{"num_key_value_heads": 16, "norm_place": "pre", "norm_eps": 1e-06, "positions": "rope", "rope_theta": 27200.0, "qk_norm": false, "tie_word_embeddings": true, "beta1": 0.9, "schedule": "wsd", "doc_mask": true, "z_loss": 1e-05, "max_steps": 7448}
Each number is 500 + 50 x the weight over its row's rms, rounded and kept within 0 to 999. Layers, rows and columns count from 0. Numbers have three digits each. The size before them is the row's rms in percent of the matrix's.

# layer 12 MLP down, 256x1024, rms 0.061, rows 214-255, columns 704-767
102:548414540487606498485475542479451527554407527402535494454532474444484512425465508507545551485512627467552385460515379498544513518523457499524408479484571441502577426466533566525566361529520619
100:543509555475466524574417441428469499508546613478521458531451505549510545491473523590485552510466495425500582571488386521523464474491457541483591483468599479522601445532593497464537532556475431
099:526422543537513615471523477501536436405612582490492518507394484442469581551511453529500498485499533402448528456413457483494455499496412530471429525571439461497514520483615454502551542522484501
099:670449488433478491547512627584546500542577561568544468576448420513457555511641496488528583515495592506504475569522537553443551549505505497506454569404432526518462555582551584512476544440598603
098:527434466471472488444517542464534482518431395578430486485482549414533528614477507548519538540542463499541506557554573426558476489494450503533424520496545546436478462506543419483543503478418526
098:471472490431474399491453536542495402413505497448517556454510563471518563471510518468510469483555541564500494571564379523461501405543511473431469609454511435467430434465491511546523510483462479
098:494566503560534479505539415484475505490541498449527512569475563534535506494436523491571352444468611504522477551554439429507645467499443434410549454505559422479607562488520433509483479488465588
106:588553480483507468502483468447559589496509517494452499445451525548467515520450511483489435556474508586527494497435475385564416487499454492459508541517490566575513459451461420526455427510518541
100:534564526577443526474494387533485666417421411489428575543509586501469487492419491446446499539461470503467487518468476530542559570417492524449469416502548490574461487442517455494505479565552454
099:458506481561518487505513554509433461460447480583560469452385522511481597528562524529516455529547504527481466499501544476504474500534534437460564554519526481463469444529374540473510547568467510
101:496469487512526493416526559494502522456503504655437514468503486595565510462561504490514455479474435462527506555522541474471572491536568542521616536497546555557516558460532498481394467482491527
100:521535490510490647599506479455509546551493509581572521464615587585560485484498542536527379495489416478437488471495414487554517631432587502441509465488521484416516423527457529533545460449447580
107:484520544445559531508566485565537569509505612520470486428399461476575494512472528543594492491514573522425446496473473496483488563447588457485522461488525562561471503484463632568524509560449579
098:552392513553493541555566449560551580554507452627475521491447465499409520505557497502524613456516426519443524470453505492482500439549461473485546455469548400529490471377541449479384489518530525
091:451504512549392494527531427499451452465460490384501464463487548653503416490529489504537557452527486374552413421503373471545474463509640581432488478424481520536480478571537477458469480495468506
102:572449495460505543508562475553397533571371422562436446496451566477492505450570503528508560479458480465489525436482460552465385554438520450513503541461575612419526487465429592565502486469602483
100:477458517454565471527550565556426504426496475554446550530482428533398519440449444546470429486474554476434561444442497429448486482460529535525557552568516517426424479480479468518534568463471545
103:462514602467445449489485555497521512438516546542487554448561476565495515559535554424555448524448471465554527522453548528514599488487444497432491465539503506522489423509476443358513497482486470
104:498486530509414609503453517463465459482535457580452379459503495424453454461446558587527453513472422551556476433464480535522559387466493452499451457521506466477501502526475455531425456567482513
095:505530433434546508505574500559498444562499506460448538520488592495482588430673462557536520506435519489492484543521465480523493466460466558526476534496592451491449520523479479514395427467496476
098:533529554552454547445590593502474471493480493583494506534448413513419529489458601385424446530578482536504550515589483476466502514446434511494535558600472489511502475423500525536449423476508488
105:442480456453525473428422561539560458657520558453525399534436476502481537537483577471434478522558449498463573536428576536551494524500497581537492510491416485479489505538442555504581530511394509
100:551490591513518437427482503460420534460569554539559442514514490540465446529515505539518505520457515505481443520477471478474524524570461540481556371507394557484459498615525460540522495516583518
100:507427440531438531411495546509522526413454524502452456523400579516379542495630487565468417589573556547454579581463498473491478466559486486450520505537504483581552474532463457491425447491453528
099:528436531522534450533487525509417510571519453495582407506544438462509453557438479532467546504475466483523538443477518504517540497414604536461482569454451458540483408563501497537446501564470556
099:521485568479455484593478532497439520454514443413516461441407429446459545483518497580484516468492461453591491415556586507423338532453467489558581516446467437501554550523450428487498518608532558
097:503468599580573526539502528612498458476483423453450590397487521395586399456493556521462564477402526462472496467557532431536520472468455532483519546532477481475543513519631501472440541432481483
100:498518464422467557513397408588553549504532511478525468469453450450508501519533598477537549455525507478550478433477474456483535435498478597409503533457543520476458571522455481549482577517398544
099:525539465453487396532424465562529546438553548399550522461482484581396446481518466541435495492416515440455477473527555457572528523583576390600562416549556474528542491518433433394505514414617484
098:541522411473455518605474528473457535488350582446488490514566507440458500535349499472518497506471537524509548515403421453516509485492510407439600490510571440610581502563445523538555476450444454
101:525455481487422503399515482491540430512543437452522438515479502562491458426404572548577510553467582471643509407556580463462395509518415481535478575533554517497564542454471437455461575479497565
100:489452494488490558518534419474569643526529521559551531452493475460541493435596556549582622497558494465387587594435499502541404581500516509508493451522425479471498522501426450493524526492497568
094:545470459501605522459450478448475452480556540559427510460501461493586558537548432509501503550510537514542565541443472516469444496564495423462442485564416529495505526431471525409501551577471475
102:564530544500559527450452505418505467552529539480533337501528538418536510573458557440554443506551462526563503521521561559500564456503481405512516571445499581507397578459436482490426478461506560
106:502507517504426606550437558501452525529597476452573487508491470467447485586504560582519487557536508565515517533487561676456566416541472588552535567487498428547417487508532581545480372589484471
102:585490505387493493508397490484487487520512509551558495400506610488544574400454453508548524540396514492516530549517441534448441521465551515438457466488568482484488446482561530506400598476601530
090:547532637485528432483498477534585531482530395485480537523515509590600490507536496570485472503491522489467483460414363515394499452470583474447439520603494510551460487472539502467496522454526480
101:523457558531540503436516525531605409478464500573511466501452506493447533550372552536465452509488423451518449418547594626482491439524490488612522527478480469523503461542550485539520561534481452
097:577523530435488446531497611477441381555474491481496473457477500458431471453489386441528462508478443490485552546544449542473606485463421576487489444491497572536492564498472605548481446449523481
098:482515536502582437502479526549438408492483534475501507489560489483502469565477470478463454437487501496490467526516538417460468454450550530381572466521507468568472549580564402510653534502479576
097:487508458462481438583552386486551537511489480497515443430458403405502493460525525482518450445416552456476548452441468549445495546511567498529500449514467505407508573501613499513540503545519406
097:420452512517492540560542453486545559485508486479555572520425541530358489583449492511475492463515568554487540489458484548504447511518449525483461464508400417391545447462532553531506408457442516